config.yaml
num_attention_heads: 8
norm_eps: 1e-05
tie_word_embeddings: true
init_std_down: 0.00318
lr_head: 0.00765
doc_mask: true
max_steps: 6540
Each number is 128 + 32 x the weight over its row's rms, rounded and kept within 0 to 255. Layers, rows and columns count from 0. The size above them is the row's rms in percent of the matrix's.

# layer 5 MLP down (transposed), 1024x256, rms 0.118, rows 34-133, columns 0-31
size [ 95  94 102 105 106  92  99 106  98 109 101 110  92  90 104 104  94 104  96  97 104  99 110  92  96 100  92 107  98 104  97  87  94  94  94 102 106 101  90  94 103  96 103  98  99 112  99  92 103  97 100  93  99  99 100  97 106 105 113  99 108  92 108 100  98  85 113  90  99 100  98 102 103 104  91 103 103  98  92 103 109 103 101  98 100 101 101 103 101 108 106  94  92 103 106  95 102  92 102  97]
[[181  98 182 182 147 145 103 114 192 136  96  74  58 132 133 115 136 123  81 162 150 127 115 123  87 124 113  91 115 102 112 139]
 [128 152  92 156 105 145  98 129 143 157 129 174 185 169 100 130 182 178 115 129  53 145 138 151 131 175 142  64 119 148 159 168]
 [ 72 106 161 191 120 201  74  67 160  65 141  49  87 158  87 133 138 104  89 157 112 131 114  99  92 138 189  96 126 133 122 115]
 [129  95 104 132 102 117 118 152 121  80  67 141 117 129  84 148 149 137  99 111 129 130 123 159 200 164 136 115 194 183 114 152]
 [126 128 140 179 200 136 163  75 188 159 145  57 118  84 108 138 161 107 119  89  82 126 128  97 165 112 117 108 124  97 163 110]
 [142 121 143 173 129 101 110  70 115 122 118 130 133  82 128 176 145 139 105  83 143 156  79 142  97  99 122 108 144 158 128  72]
 [ 61 101 157 153 164  73 104 144 135 124 138 158 125 121 130 108 170 151 138 146  90 102 139 139 107 151 142 138  87  79 117 125]
 [120 137 155 133  59 177 110 129 139  70 119 103 133  92  94  99 124 192 178  52 160 128 120 159  92 101 102 133 179 136 181 102]
 [ 79  92  81 108 128 128 115 121  82 197 145 108  89 155 149 144  62 189 115  80 185 100 124 115 107  87 123 147 128  91 153 136]
 [ 93 139  97 182  82 111 121 172 118 166 136  97 152  97 178  87 127 147 110 100 123 169 126 171  93 141 112 127 108 179 203 111]
 [138  65 153 157 131 169 127 150  90 150 145 136 158  92 103 102 132 144 157  67 182 104 161 110 181 108 136 134  82 154 136 102]
 [128 133 118  83 116 196  90 134 155  86 113 127 119 136 102 144 126  67 159 112 121 159  88  73 133  97 157  98 165 148 183 141]
 [ 93 102 125 158  90 165 105 115 122 136  67 132 132  44 138  92 136 118 133 137 117 104 146 125  69 154  94 117 172 143 146 115]
 [136 112 182  91 138  96 124 105 125 120 103 175 112 131 121  94 120  95  86  60  88 105  80 125 134 150 104  46 150  98 132 142]
 [110 140 179 111  79 102 175 167 124 153 107 162 153 130 125 149 183  96  47 145  87 133 207 101 136 164  64 145 138 156  76 114]
 [133 135 119 101 124 149 175 197 143 161 166 147  58 111 121 109 177 120  87 124 113 166 170 138 146 177 122 103 179 103 136  96]
 [113  89 139 124 114 124  82 142  93  96 130 102 171 139 178 146 156 139 142 121 116 126 159 138  62 127 119  44 149 124 132 166]
 [177 109 195 133 156 166  97 183 132 149 134 131  84 176 157 129 137 119 186 135 130 115 176  97 135 138 123 132 103 189  97  77]
 [112 120 119 140 130  44  77  50 127 189 148 175  79 107 121  87 112  70 174 138 135 149 152 144  87 117 125 138 103 175 138 128]
 [107 129 114 166 121 139 111 116 171 141 143  89  93 135 171 134 123 153 134 106 118 134 124 160  77 171 107 122 111 153 143 146]
 [177 165 168 196 127 152 150  71 131 160 123 121 117 102  90 143  98  80  57 161  88 121 173 136 120 100 106  71  83 133 134 116]
 [140 107  83 132  98  60 116 157 179  93 129 107 138 107 143 164 130 209 109 122 140 161 116 189 157 130 120  93  66  83 144  86]
 [107  97 138 132 109 115 109 134 133 184 160 110 145 112  98 101 172 118 118 134 154  98 112 110  64 167 104 156 146 104 134 149]
 [158  92 150 164 211 139  98  32 197 127 140 136 142  70 179 159 134 148 108 136  99 136 149 128 120 169 159 128 108 161 142 136]
 [156 188 104 102 131 141 154  97 131 143  70 103 150 135 153 122 143 192  53 134 151 119  70 138 130 132 104 162  96 103 123 186]
 [101 104 130 129  83 141 193 131 113 143 114 138 135 150 145 138 123 135 103 142 102  92 124 122 136  90 150  71 109 185 172 161]
 [101  97 115 150  76  90  97 149 147 161 120 128  69 171  77 147 160 241 141 125 108 140 147 116 164 112 152 167  58 100  75 184]
 [119 109  73 133 153  94  84 136 150  78  87 109 135 113 120  98 123 126  76 116 141 105 135 175 187  79 149 197 141 122  90  81]
 [128 114 168  91 123 119  90 138 136 116 111 184 155 161 172 110 152 115 166 145 105 118 201  61  87 116 104 126 127  91 145 204]
 [149 124 120 148 134 142 100 174 153  52 134 118 113  34 140 163  94 146 126  86 106 151 119 134 162 115  59 178 132 131 170 145]
 [108 106 141 115 160 173 134 131 159  97 123 177  70 163 136 104 155 203 113 184 106  86 151 166 149 135  87 162 133 134  94  94]
 [188 134  99  85 111  85 160 128 104  98 152 165 127  89 162 140 159 174 148 141 196 138 145  92 126 122 125 154 190 125 115 179]
 [103  96 130 102 202 182 178 139 141  84 145 138 190 151  85 146 124 107 123 130  67 151 174 141 107 125  96 139 134  71 160 159]
 [125 104 142 111  80 116 101 113 159  73 174 115 131 114 115 154 152 113 169 135 148 155  87 149 158 148  60 122 161 101 151 165]
 [ 94 105 139 155 124 112 137 127 154 142 144 108  85 159 154  77  97  36  98 122  79 156  70 171 118 111  97 123 151 119 114 127]
 [144 123 153  87 105 122 114 179  84 173 117 108 127  87 106 137  79 138  83  96 141 114 161 109 169 140 113 142 112 151  81 122]
 [150 122 128 129 147  52 164 131 132 117 136 129 144 140 135 183 139 150 118 120 140 128  92 180  78 171 156 154 157 155 149  82]
 [129 104 117 123 148 137 160 185 162 134 146 124  59 152 148 104 129 231 138 141 134  99 181 132  95 110  89 200 108 143 108 141]
 [129  70 162 150 178 135 101 112  88 104 100 131 122 100  63  77 154 131 156  74 111 151 142 195 106 154  91 199 140 131  92 130]
 [130 106 207 164 182 138  91 100  89 158 169 162 156 128 150 102 163 131 114  99  68 148 105 164 103 111 181 140 122  90 130 105]
 [177 151 139 109  56 129 165 146 167 136 173 169 137 111 119 162 171 151 129 153  86 140 124 101 152 137  72 131 155 110 141  76]
 [ 77 137 158  96  68 131 160 128 106 114 159 112 108  65 109 152 137 133  97  97 178  95 120 144 140 116  83 103 102 158 131 134]
 [ 82  77  93 134  87 132 122 149 170 141 160 141 108 124 141 158 104 199 177 162 124  80 119 160  94 145  89 113 178  88 118 224]
 [137 181  82 140 152 185 173 163 128  98 188 105 125 134 133 165 115 157  84 184 109  85 110  75 167 130 132  24 110  81 109 134]
 [109 158 150 137 137 123  83  64 141  86 106  27 116 152 170 150 138 197 166 140 144 174 140 102  66 116 102  90 206 157 144  68]
 [155 101 148 117 171 135 204  90 120  49  78 104 114 125 134 132 121 153 161 130 128 120 123 104 139 114 117 184 102 179 119 217]
 [111 136 120 122  95 116 116 156 101  67 138 121  98 131 131 153 152 129 126  76  74 131  87  77 132 142 138 199  65 120 150 182]
 [214  76 187 147 149 149  93 116 131  97 132 114  97 107 138  63  85 105 108 130 140 144  95 154 143 161 113 118 134 120 140 176]
 [111 109 133 127 118 136 109 155 184 106 105  58  79  99 208 141 107 200 104 125 116  98 116 119 115 102 110  73  95 102 142 105]
 [ 79 125 111 127 189 155 135  96  90 155 118 152 125 115 155  87 154 123 123 181 155 112 117 114 177 119 159  94  97 172  88 110]
 [159 102 172 119 143 125 189 174 116 197 102 142  77 205 161  97 106 140 145 142 137 112 108  93 111 172 135 177 123 140 152 175]
 [158 131 165 135 150 178 144 119 162  83 115  91 143 111 161 114 117 131 188 144  94 154 154 149 120  48 140 117 130 157 159 145]
 [126 173 145 107 156 146 169 208  85 162 139 134 135 135 153 160 109 134 176 104  49 136 100  92 133  74 109  80  85 114  80 121]
 [109 133 155 118 107 117 136 154 106 107 141 100 147 158 157  73 114 151  95 123 118  93 167 167  50 178 151 159 121 108 116  60]
 [149 140 136 139 198 152 136 141 100 111 104 139 121 130 183 110 134 154 129 122 133 120 154 140 110 100  74 143 125 129 178 170]
 [156 157 134  47 170 165 194 123  89 123 164 112 124 151 136 162 103 132 135 193 163 151 109 147 140  77  93 157 143 150 136 177]
 [108 156 160  72 126 167 143  97 178 127 126  81 150 130 140 106 145 170 107 159 101 103 114 112 112 100 128 176  91 122 102 139]
 [124 123 154 114  89 163 117 104 109 164  90 171 104 167 112 146 159 137 171  58 163  98 108 137 147  97 107  86 208 151 181 125]
 [236  98  70  96 138 128 160  97 139 120 115 150 109 148 121 120 198 116 121 109  93 137 107 138  83 111 141 152  68 110 150 159]
 [168 112 143 150 160   4 102  89 109 126 104 110 181 150 114 163 155 107 110 106 168  75  91 126 148 117 157 122 193  87 114  74]
 [193 192 122 113 148 155 153 130  67 102  91 106 124 159 145 154 157 151  93 127 117 126 113 153 137 175 162 163 145 105 140 118]
 [ 86 143 139 191 137  78 160 159 156 178 145 154 108 141 156 110  63 161 137 141 144 110 199  92  85 155 144 145 157 148  79  68]
 [134 192  98 118 132 126 163  75 126 171 108  98 120 128 100 195  85  88 111 143 129 123 136 123  78 113  82 102 136 143 150  79]
 [110 159 110 120 106 138  80 134 100 142 142 184 144 193 149  75 212 115 133 151 135 136  70 120 124 133 129 149 159 102 145 126]
 [130 109 129 157 125 160  88 102 114 168 157 127 125 177 139 161 168  83  95 178 147 123 131 146 139  65 141 186 125 121 165 121]
 [ 62 150  94 144  96  62 101 158 142 114  53 141  87 120 115 126 125 207 159 105 152 141  96 114 200 175 140 148 115 137  86 121]
 [ 82 129 151 131 156 163 108 154 107 170  97 129 122 135  95 141 133 105 133  85  90 112 128  53 157  99  96  97 139 170 132 159]
 [130 154 152 107  97 130 104 114 129 126  71 118 149 150 132  84 176 129  78 125 170 160 164 166 137 143 133  40 167 106 140 152]
 [123  88 108 183 155  59 101  44 102 121 138 146 193 187 154 141  23 159 126 113 110 173 179 103 165 118  88  90 123 132 156 145]
 [105 133 100 136 144 100 110 203 132 125 131 125 135 139 133 136 119 184 136 165 145 155 128 169 131 143 158 128 104 198 176 105]
 [ 83 127 112 114 117  93 127 111 149 131 179 186 102 105 138 217 171  38 145 105 118 106 137 148 154 156 106 155 162 157 154 156]
 [ 90 126 134  78 148  94  97 139 179 113 204 121  98 128 156 183 191 130  79 108 113 147 133 118  87 131  99 115 152 110 136 108]
 [105 127 141 107 118  89 157  92 147  60 145 151 165 213 132 103 129 190 113 164  85 165 100 134  90  93 125  65 166 140 107 107]
 [ 70 170  57 200 106 130  96 163 104 100 145 112 172 156 129 158 145 178 131 113 124 184 182 125 114 136 120 132 128 123 112 115]
 [172 141 104 120  49 150 155 105  59 141 137  61 138 135 118 156  77 186 128 161 119 181 124 154  96 148 115 150 119 103 130  71]
 [137  95 107 160 169  65  94  74 168 107 106  79 116  82  86 169 193 165 112  99 116 187 109 102 116 141 129 113 122 159 127 152]
 [162 140 145 101 162  96 149 137  92 143 105 103  87 106 142 131 185  83 125 104 207 118 122 122  73 127 135 180 128  91  59 131]
 [101 142 177 150 178 111  92 116 166 149 212 102 171 136 110 168 133 200  90 102  63 144 131 144 127  68 137 178 119 142 127  95]
 [ 98 143 100 182 139  82 137  53 137 180  65 131 128 155 226  84 140 135 141 103 108 104 115 139 188 176 167 114 154  94 142 161]
 [108 138 121 146 120 128 119 128 138 156  86  84 142 130 128 135 137  95 122 124 126 157 123 137  90 119 189 127 125 202 142 158]
 [ 89  46 156 101 106 190 113 141 109 132 120 134  74  91 140  79 128 120 133 130 147 108 126 150 178 116 140  74 108  49  92  91]
 [137 144 116 122 119 157 144 128 100 140 172 146 166  69  83 115  81 172 120 135 165 183 121  60  63 139 137 135 139 130 134 116]
 [ 89 173 144 191  98 101  59 121 126 159 118 122 145  90 150 138 105  80 135  98  89 164 210 186 114 116 109 175  94 169 128 130]
 [161  99  96 121 133 132  88 127 144 124 106 122 151 112 105 135 129 142 189 132 106  82 150 132 144 103  91  68  84 143 145 133]
 [162 190 189 147  84 112 182 166 150  93 111 165 148 156  73 115 143  92 113 182  91 153 118 126  70 153  75 113 118 116 120 103]
 [127 117 194 151 162  78 152 115 104 135 200 151 106 127 175  92 117 102 138 134 145  90 130 155 145 147 150 108 137 141 147 148]
 [134  65 104 113 117 127  60 131 135 146 116 126 111 122  73 106 114 131  85 143 150 109  81 162 180 103 169 131 105  41 148  92]
 [178 152 117 135 182 104 151 119 104 140 157 118 168 153 207 157 180 122 155 156 119 126  76 134 119 165 107 202 119 143 152 117]
 [106 137 119 110  59 165 127 124 135 145 119 168 112  74  82 146 129  60  19 141 132 142 149 161 113 159 116 150 152 156 132  96]
 [125  99 104 126 181 139 192  82 129 112 152 120 114 140 160 145 153 171 145  83  82 135 148  63 108 116 227 125 104 164 117 103]
 [124 117 102 130 104 156  95 105 192 163  84  65 130 112 125 100 104  92 127 137 176 168 137 158 115 106 106 130 132  93 116 105]
 [ 80 143 173 110  89 140 110  75 128 130  74 100 145 111  93 127 153  95 133 114 172 109  58 130 148 129  82 157  62 161 127 125]
 [142 155  89 109 123 142 110 126 116 142 133 104 154 176 152 142 112 154 124 135 138 115 112 198 120 179  88 134 119 142 116 113]
 [194 114 118 114 143 151  62 138 108 147 140 167 149 119 128 110 101 132  89  85 135 146 142  80 106 150 153  77  87 173 182 154]
 [158 112 131 192  89 159 140 135 121 133 123 194 135  84 110 172 135 152 145  83 110 157 145 113 115 117  86 188 148 113 138 102]
 [ 53 139  77 125 136  95 157  69 128 115 124 167  76 128 164  97 102 158 194 100 155 152  93 129 118  79 146 157 170 201 135 111]
 [114 183 148 153 101  99 126 141 160 116 140  52 138 171 127 137 160 179 178 108 108 169 135 112 116 149 112 117 113 193 152 137]
 [128 121  48 182 149 128 154 155 181 107 182 174 121  55  79 111  87 217 139 113 103 113  92 119 142 125 117 127  45 159  84 151]
 [ 91  95  89  84 151 175  74 152 183 128 120 145  73 107 117 163 146 140 136 105 155 124  96 110 147 138  81 161  96 166 146 152]
 [ 61 169 130  97  63  59 172 141 104 143 116 104  93 155 107  50 125 161 105 127 115 133 167 131 158 122 103  65 177  84 162 141]]
# layer 5 MLP up, 1024x256, rms 0.227, rows 35-134, columns 0-31
size [ 96  99 110 100  96 101 101  93 100 101 106  95  98 103 102  99  99 104  96 104 101 107  99  96 103  95 105  97  98 101  92  91  97 103  98 102 105  97  85 100  94 100  95  95 102  98  92 101 101  99  94  99 100 101  99 100 106 109 104  99  94  93 106 105  92 111  90 105  99 100 102 107 101  92 105 101  91  95 100 104 104 105  97 101  97 101 102  99  91 107  96  95 101  98 102 100  99 101  99  99]
[[146 182 159 153  94 103 115 114 161 162 107 155 140  67 110 156 105 107  79 168 103  94 116 128 103 142  88 172 135 106 133 135]
 [190 116 132  89 108 126 102 140 129 156 103 167 120 137 110  99 119  95 177 106  91  31 167  96 149 192 141 194  50 143 130 155]
 [122 192 153  75  81  70 163 151 130 103 112 124 116  90 178 118  58 105 133 148  87  92 112 137 101  45  47  80 127 122 155 118]
 [ 32 114 123 191 101  96 136 141  60 119 191 132 108 106  74 202 147 103 160  98 181 132 113 129 139 115 127 144 151 173 157  93]
 [117 114 149 154 144 169 111  94 153 149 127 129 103 144 163 106  99 123 206 106  45 192 137 120 106 130 132  90 122 134 135 151]
 [133 165 161  96 127  71  77 117 103 120 108 143 165 103 146 156 150 101  69 146 192 129 151  67 179 145 102 170 153  81  80 178]
 [111 171 108 188 103  83 105 107 126 138 136 115 113  83 115 101 151 101 132 112 141 147 133 147 107 139 126 141 155 116 165 119]
 [136 152 106 165 163 167  97  95 144  40 131 109  98  70 118  93 114  99 206 160 100 115 132 104 122 112  94 137 183 162 140  88]
 [161 128 137  72 151  92  97 141 119 118 163 108  64 160 138 114  93  96 160 115  79 150 131 127 180 134 107 135 164 132 205  77]
 [106 168 135 114 118 179 143 143 119 112 157 118 175 115 165 109 107 110 109 182 120 133 168 138  96  96  92 153 105  93 188 156]
 [113 164 124 117  98 130  99 105 107 143 106  19 106 136 204 107 118  79 116 118 173 117 114 122  75  92  74  96 157  79 129 150]
 [126 160 152 136 110 135 103 140 162 125 134 144 152 162 161 137 177 107 182 112 174 111 101 169 118 107 149 143  63  75  85 129]
 [102 187 131 121 151 143 173  89 134  90 129 146  66  62 100 175  84 102 102 152 124 154 121  99 101 127 112  99  91 117 115 147]
 [111 114 127 112  50 131 115 158  91 119 126 157 131 156 179 134 121 131 140 113  70 116 182 126 110 127 112 153 140 121 165 169]
 [166 115 163 103  84 119  98 136  89 127 142  90 105 114  93 156 118  97 141  77  77 102  98  87 111 129 125 137 133 127  71  67]
 [133 152 134  96  81 115 171 144 106  92 154 127  96  93 148 168 132 153 110 127 130 150  66 109 140 196 126 154  97 128 123  49]
 [107 108 128 161 108 137 176 150 134 130 174 155  68 100  94 135 155 118  61 154 129 114 171 125 146 124 104 166 124 146 136 103]
 [102  93 135 172 189 130 149 137 105 154  91 155 115 189 118 183 125  80 143 199 110 152 104 130 119 103 163 122 108 107 155  76]
 [129 109 168 136 166 135 155 142 194 162 145 144 227 133  98  81 124 121 126 118 166 171  76 129  39  74 116 187 221 180 135 118]
 [154 105 147 158 140 109 139 130  98 164  67 154  87 179  81 142 157  50 192 117 152 126  98 152 152 117 135 164 186 177 104  85]
 [150 113 165 149 100 107 149 129 128 148  91 133 194 146 108 133 114 106  84  82  85 125 111 113 141 109 130 172 181 149 200  80]
 [ 94 104 108 126 185  99 167 111 153 109 102 129 173 100 152 108 129 120  89 153 147 152 153 146 164 101  62 156 203  74 155 134]
 [128 157 161  82 170 115  85 118  97 132 144 190 139 123 152 161 123 182 117 124  77 110 115 180 146 104 145  98 120 104 110 111]
 [ 88  60 128 100 111 137  94 186 119 204 139 163 128 121 122 166 184  84 121 106 140 152 133 163 122 122 124 193 100 141 175 118]
 [195 124 180  89 179 133 107 168 157  66 142 130 144 113 102 146 177 150  58  35 135 153 136 123 160 125 148  91 105 151 162  70]
 [126 153 119 147 105  99 139 110  71 108 114 112 166 129 143 137 134  72 154 124 212 174 107 164 120 124  96 131 196 152 152 133]
 [ 85 150 101 127  98 158 118 123 128  71 148 113 170 188 115 144  78  81 156 167 139 148 128 118 146  85 126 162  99 148 180 116]
 [107 165 194 159 144  98 132  57 127 147 112 125 100 112 120 141 151 132  88 132 154 161 123 147 107 139  44 135 162 127 130 133]
 [120 113 139 170 106 138 124 144 149 143 141  77 161 140 132 145 151 114 118 145 132 104 136 157 132 133 137  73 165 172 113 139]
 [112 127 110  92  45 147 112 153 219 136 127 162 180  84 166 119 135 117  65  96  99 115 141 173 112 119 122 141 141 139 144 104]
 [133 164 170 143  95 143 116 171 165 183 150 111 180 129 118 170 145 142 129 144  93 148 187  84  67 120 136 134  82 137 140 105]
 [105 123 134 128  33  82 138 109 118 143 132 145 123 219 137 113 176 101 118 106 130 114  70 109 148 121 143 162  76 118 154 184]
 [ 98 155 187 153 139 154 185 175 144 167 120 137 133 143 129 155  92 116 150 157 168  70  92 124 164 140 105 150  90  93  90 129]
 [124 139 146  81 137 155 156 178 144 108 138 144 131 102 137 141  94 143 133  89 123 192 131 118 138  80 140  96 130  98 135 206]
 [102 134  85 108  87 124 113 201 118  79 168 135 160 194 130 148 142 116 130 157 137 152 156 116 181 172 150 161 103 153 124 139]
 [106 156 190 147 132 149 139 191 135 133  87 157 141  92 159 166 122  82 233 111 121 137 103 139 142 150 111 102 115 134 161  87]
 [123 146 105 129 173 122 114 191 142 123  95  91 114 131 138 103 111 158 141 109 103 152 134 114 110 126 135 158 146 205  92  98]
 [122 106 142 170 128 132 114  68 169 153 161 134 167 110 135 140 127 116  87 102  55 147 129 145 106 161 118 183 104 113 141 177]
 [159 137  76 142 100 118 162 139 133  67  80 136 118 119 152 110 131 103 131 178 170 138 104  96 151  94  50  98 101 126 134  70]
 [132 122 156 152 104 124 166 155 135 162 128  73 101 132 135 163 131  88 100 180 101 198  89 138 168 161 192 149  58 185 144 123]
 [143 101 150 143 102 150  60 140 178 147 112 129 137 155 185  99 110  51 135 128 113  69 114 134 128  95 129 199 113  84 133 117]
 [147 127 140 173  39 137  75 149 138  76 127  91  95 124 155 102 106 136  91  86 138 164 144 182 108 112  56 121  95  64 107 109]
 [130 170 177 142 117 123 103 183 144 115  92 132 176 155 117 134 143 160 104 210 179 106  60 119 109 110 124 131 156 163 122 190]
 [166 144 159  89 107 120 117 120 157  86 125 178 105 156 132 172 148 147 145 176 128 130 126 119 169 175 115 177 115  75 143 103]
 [177 151 103 164 118 182 115 131 134 154 203 131  39 158  66 178 126 152 125 136 136 119 121 141 194 187  79 137 167 104 101 137]
 [193 141 105  99 121 166 216 117 148 141 137 116 153 192 100  98 188 145 145 115 115 141 155 133 159 132 117  71 122 183  75 192]
 [106  96 108 153 135 150 157 170 151 111 121 152  77  93 112 134 110 125 129  93 103 120 114 129  71 145 157 163 141 130 116 120]
 [172 159 142 117 159 161  72 187 146 119 146 103 147  84 170 122 133 155 155 131 141 187 138 133 128  96 166  75  93 120 117 166]
 [123 120 125 115  70 147 125 170 157 112 106 132 168 143 120 172 132 190  67 141 100 118 170 153 120 153 107 147 148  53 121 147]
 [124 118 165 166 130 114 128  89 122 131  75 146 163 103 132  81 118 134 138 123 140 157  92 122 131 139 105 109 108 127 116  95]
 [132 122 163 119  56 120 148  96 187 176 132 147 118 127 153 112 120 119 203 109 154 159 161 133  73 179 146  76 106  36 175 150]
 [134 142 132  74 122 161  96 161 165 149 154 108 118 134 106 125 160 113  86 183 166 137 134 124 161 167 187  94 135 162 212 148]
 [169 160 160 175 144 172  99  75 138 120  99 117 114 160 107 169 166 145 211 103 155 129 115 158 159 146  84 116 186 104  83 139]
 [109 121 107 128  99 106  67 134 150 144 144  71 138 169 166 162 164 130 134 129 147 155 132 137 184 149 116 120  81  91 175 152]
 [136  99 134 122  95  95 156 134  94 108  83 116 152 121  57 171 162  85 161 184  98 190 130 164 189 141 153  97 164 113 139 141]
 [168  96 130 168 123 112 108 137 148 133 126 154 120  93 139 163 133 122 169 115  94 158  81 177 139 143 148 120 112 151 146 123]
 [119 124 191 129 163 156 131 134 199 153 114 109 118 176  97 176 130 111 160 113 109 178 138 168 159  89 127 125 143 120 154 155]
 [135 140 141 162 120 113 193 145 153  85 151 158 151  65 105 132 204  91 141 140 155 159  83 149 132 116 142 113 106 111 116 138]
 [104 202 161  94 101 123 172 161 103 130 154 179 128 175 173  93  94 171 154  86 112 128 105 111 113 159 156 159 125 143  82 153]
 [128 166 164  99 154  75 126 168 161  69 101 119 100 109  81 172 143 150 109 125 149 173 155  73 125 167  72  85 143 113 135 198]
 [137  88 140 115 133 128 125 124  74 135 110 108 121 115 127 104  70  70 122  51 138 120 102 136 151 187 141 118 124  92 124  93]
 [144 135  69 129 115 151 125 152 151 144 109 143 145 117 169 148 131 145 128 180 193 146 112 115 190 119 148 143  88 114 127 143]
 [131  81 141 136 185 129  76 111 141  97 138 113 167 160 148 141 159  94 146 116 114 145 106  96 160  87 159  74 120 178 131 125]
 [160 155 177  70 108 122 123 160 128 144 101 115 164  64 138 128  54 111  73 132 118 111  86 123  97 125 114  98 165 159 145 123]
 [190 122 137 131 144 131 193  59 141 170 118 149 128 132 160 214  70 118 112 109 123 122  74 138 126 113 127 138  88 110 143 101]
 [127 111 178 134  91 113 144 121 123 192 113 156 106 122 134 130 119  77 127 131 109 162 159 140 148  75 202 180 110 117 149 129]
 [ 97 120  95 154 161 127 136 169  86 146 164 167  75 155 148 190 116 102 139 135 133 160 102 115  99 142 137 141 127 152 111 103]
 [108 151 153 146 143 137 158 127 136 119 117  92 129 100 103 161 155 136 128 148 105 105 144 150 123  97 149 163 151  95 158 137]
 [111 139 132 127  91  92  65 152 163 114 174 161 121 157  96 129 177 172 119 147 173 158 159 111 115  61 196 121 164 118 132 103]
 [161 105 173 110 121 104 171 123 144 116 194 115 119  66 120 100 151 117 120 120 119 147 157 130 112 133 169 120 143 160 144 161]
 [ 87 115  85 101 124 144  72 172  85  98 141 169 100 102  80 187 147 145 124  79 123 153 137  98 112 196 144 131 109 160 143 148]
 [119 156 115  89  90 175 111 102 104 140 157 152 186 237 127 130 108  63  75 149  50 222 128 120  99 116 153  78 138 171 125  72]
 [120 154 147 142  90 141 138  92 153 117 115 162 115  84 124  61 139  34 149 179  94 130 158 148 135 126 154  85 105 169 102  96]
 [166 131 136 151  81  98 148 121  87 113 132 154 123 129 189 106 151  81 189 148  93 210 133 128 110 135 145 153 156 192 136 113]
 [102 140  90  85 101 126 127 131 141 107 173 190 168 100 163 152  39 140 197 113 146 149 152 169  96  88 108 171 104 107 141 112]
 [144 126 155  98 121 109 134 144 149 118 147 115 111 137  51 138  94  83 115 151 155 131 112  98  91 169 119 129 152 186 121 177]
 [135 114 119 154 101 109 147 184 123 148 115 119 115 143 117 163 141 131 129 118 136 128 116 151 107 164 147 126 132  40 151 167]
 [ 47 129 171 159 141 147 114  85 146 118 174  88 117 143 111 132 144 107 176  85 116 153 166 147  93 102  83  80 149 123 135 115]
 [112 109 106 173 145 167 123 120 172 128 146 203 135  34 121 120 154 114 138  77 146 146 123 115 118 109  73 143 155  64 129  55]
 [144  90 122 151 134  88 117 123 127 115  90 146 153 150  91 174 126 167 125 164  85 155 183  64 187 120 137  75  94 121 147 118]
 [102 160 188 196 116 103 106 149 152 139 147 161 195 160  92 111 102 124 158  92 112 109 123 124 158 102 199  96 128 172 109 121]
 [158 174 145 102 107  93 124 158 121 150 145 157 111 112 109 139 112 100 164 190 133 108 146  47 146 125 113 108 132  96 134 173]
 [147 123  92 111 192 125 141  88  98 131 124 121 103 113 122 115 102 168 140 134 115 130 147 189 148 107 118  91 105 162 138  99]
 [190 148 117 176  91 182 157 102  89  97  99 122 104 145 157 158 169 173 163  71  97 114 174 137 110 118  92 127 192 187  87  93]
 [147 153 160 119  84 106  80 186 120  84 150 129  91 189 105 163 133 162 111  73 147 124  67 183  84 125  64 146 101 104  49 120]
 [136 118 116 119 152 155 151 159 161 160 129 133 133 142 118 137 142 105 105 166 133 118  82 130 154  93 105  65 160  60 126 178]
 [ 73 153 166 160  38  98 193 155 103 145 109 170  99 173 126 179 135 113 198 132  90 103 137 145 106 127 205 142 123 153 128  94]
 [157 168 123 140 109 105 116 138 191 130 132 136 102 139 135 127  83 111 162 113 105  56 150 158 106 109 234 141 135 116 145  92]
 [100  91 116 133 133 131 163 128 126 185 216 133 149 165 102 102 110 183 179 135 133 114 141 103  86 161 122 143 100  65 150 132]
 [ 52 143 211 171 134 142 132 126 176 109  87 150 122 133 162  96 142 107  93  97 136 169 138 140 129 157  76 157 101 134 138 164]
 [152 124 142 123 151 149  91  84 130 140 130 117 133 107 223 202  81 116 116 149 117 133 131 127  96  80 151  83 172 142 167  95]
 [ 61 174 140 161 120  79 113 106 160  86  89 141 151 214  96 121 184  98 156 159 137 120 139 105 153  72 131 132 155 145 190 145]
 [131 174 121 119 172 115 140  87 145 138 135 136 105 134 149 154 103 168 161 156  90 109  79 124 144 146 169 148 101 129 118 168]
 [150 122 124 133 168 169 160 158 114 137 202 113 143  88 157 149 143 105 104 144 109 168 123 155 179 155 103 139 130 122  58 113]
 [183 163 156 115  91  81 121 150 145  85 160 126 115 146 156 158 138  84 151  94 104  94 100 161 149 150 164  54 148 123 105 166]
 [126 111 111 144 141 138 160 134 128  86 187 141 112 116 140 125 133 114 103 159 101 150  90  88 109 111 138 127 196 132 101 111]
 [154  77 152 174 158 165  83 127  89 168 133 101 101 148 157 168  92  74 125  90 134 135  77 146 131 104 138  85 158 135 111 166]
 [102 115 140 107 114 166 125 143 186 109 108 168 130  69 145 115 159  77 108 132 110 131 111 145 159 117  90  98 111 186 129 179]
 [122 110 141 108  90 106 136  82 181 101 161 112 128  72 115  95  87 141 128 126 160  94 157 119  91 140 150  99 138 119 158 104]
 [129 147 113 128  83  75 213 158 121  96 145 129  92 104 136 122 128  92  94 163 118 144  94  88 114 167 148 164  83 170 142  93]]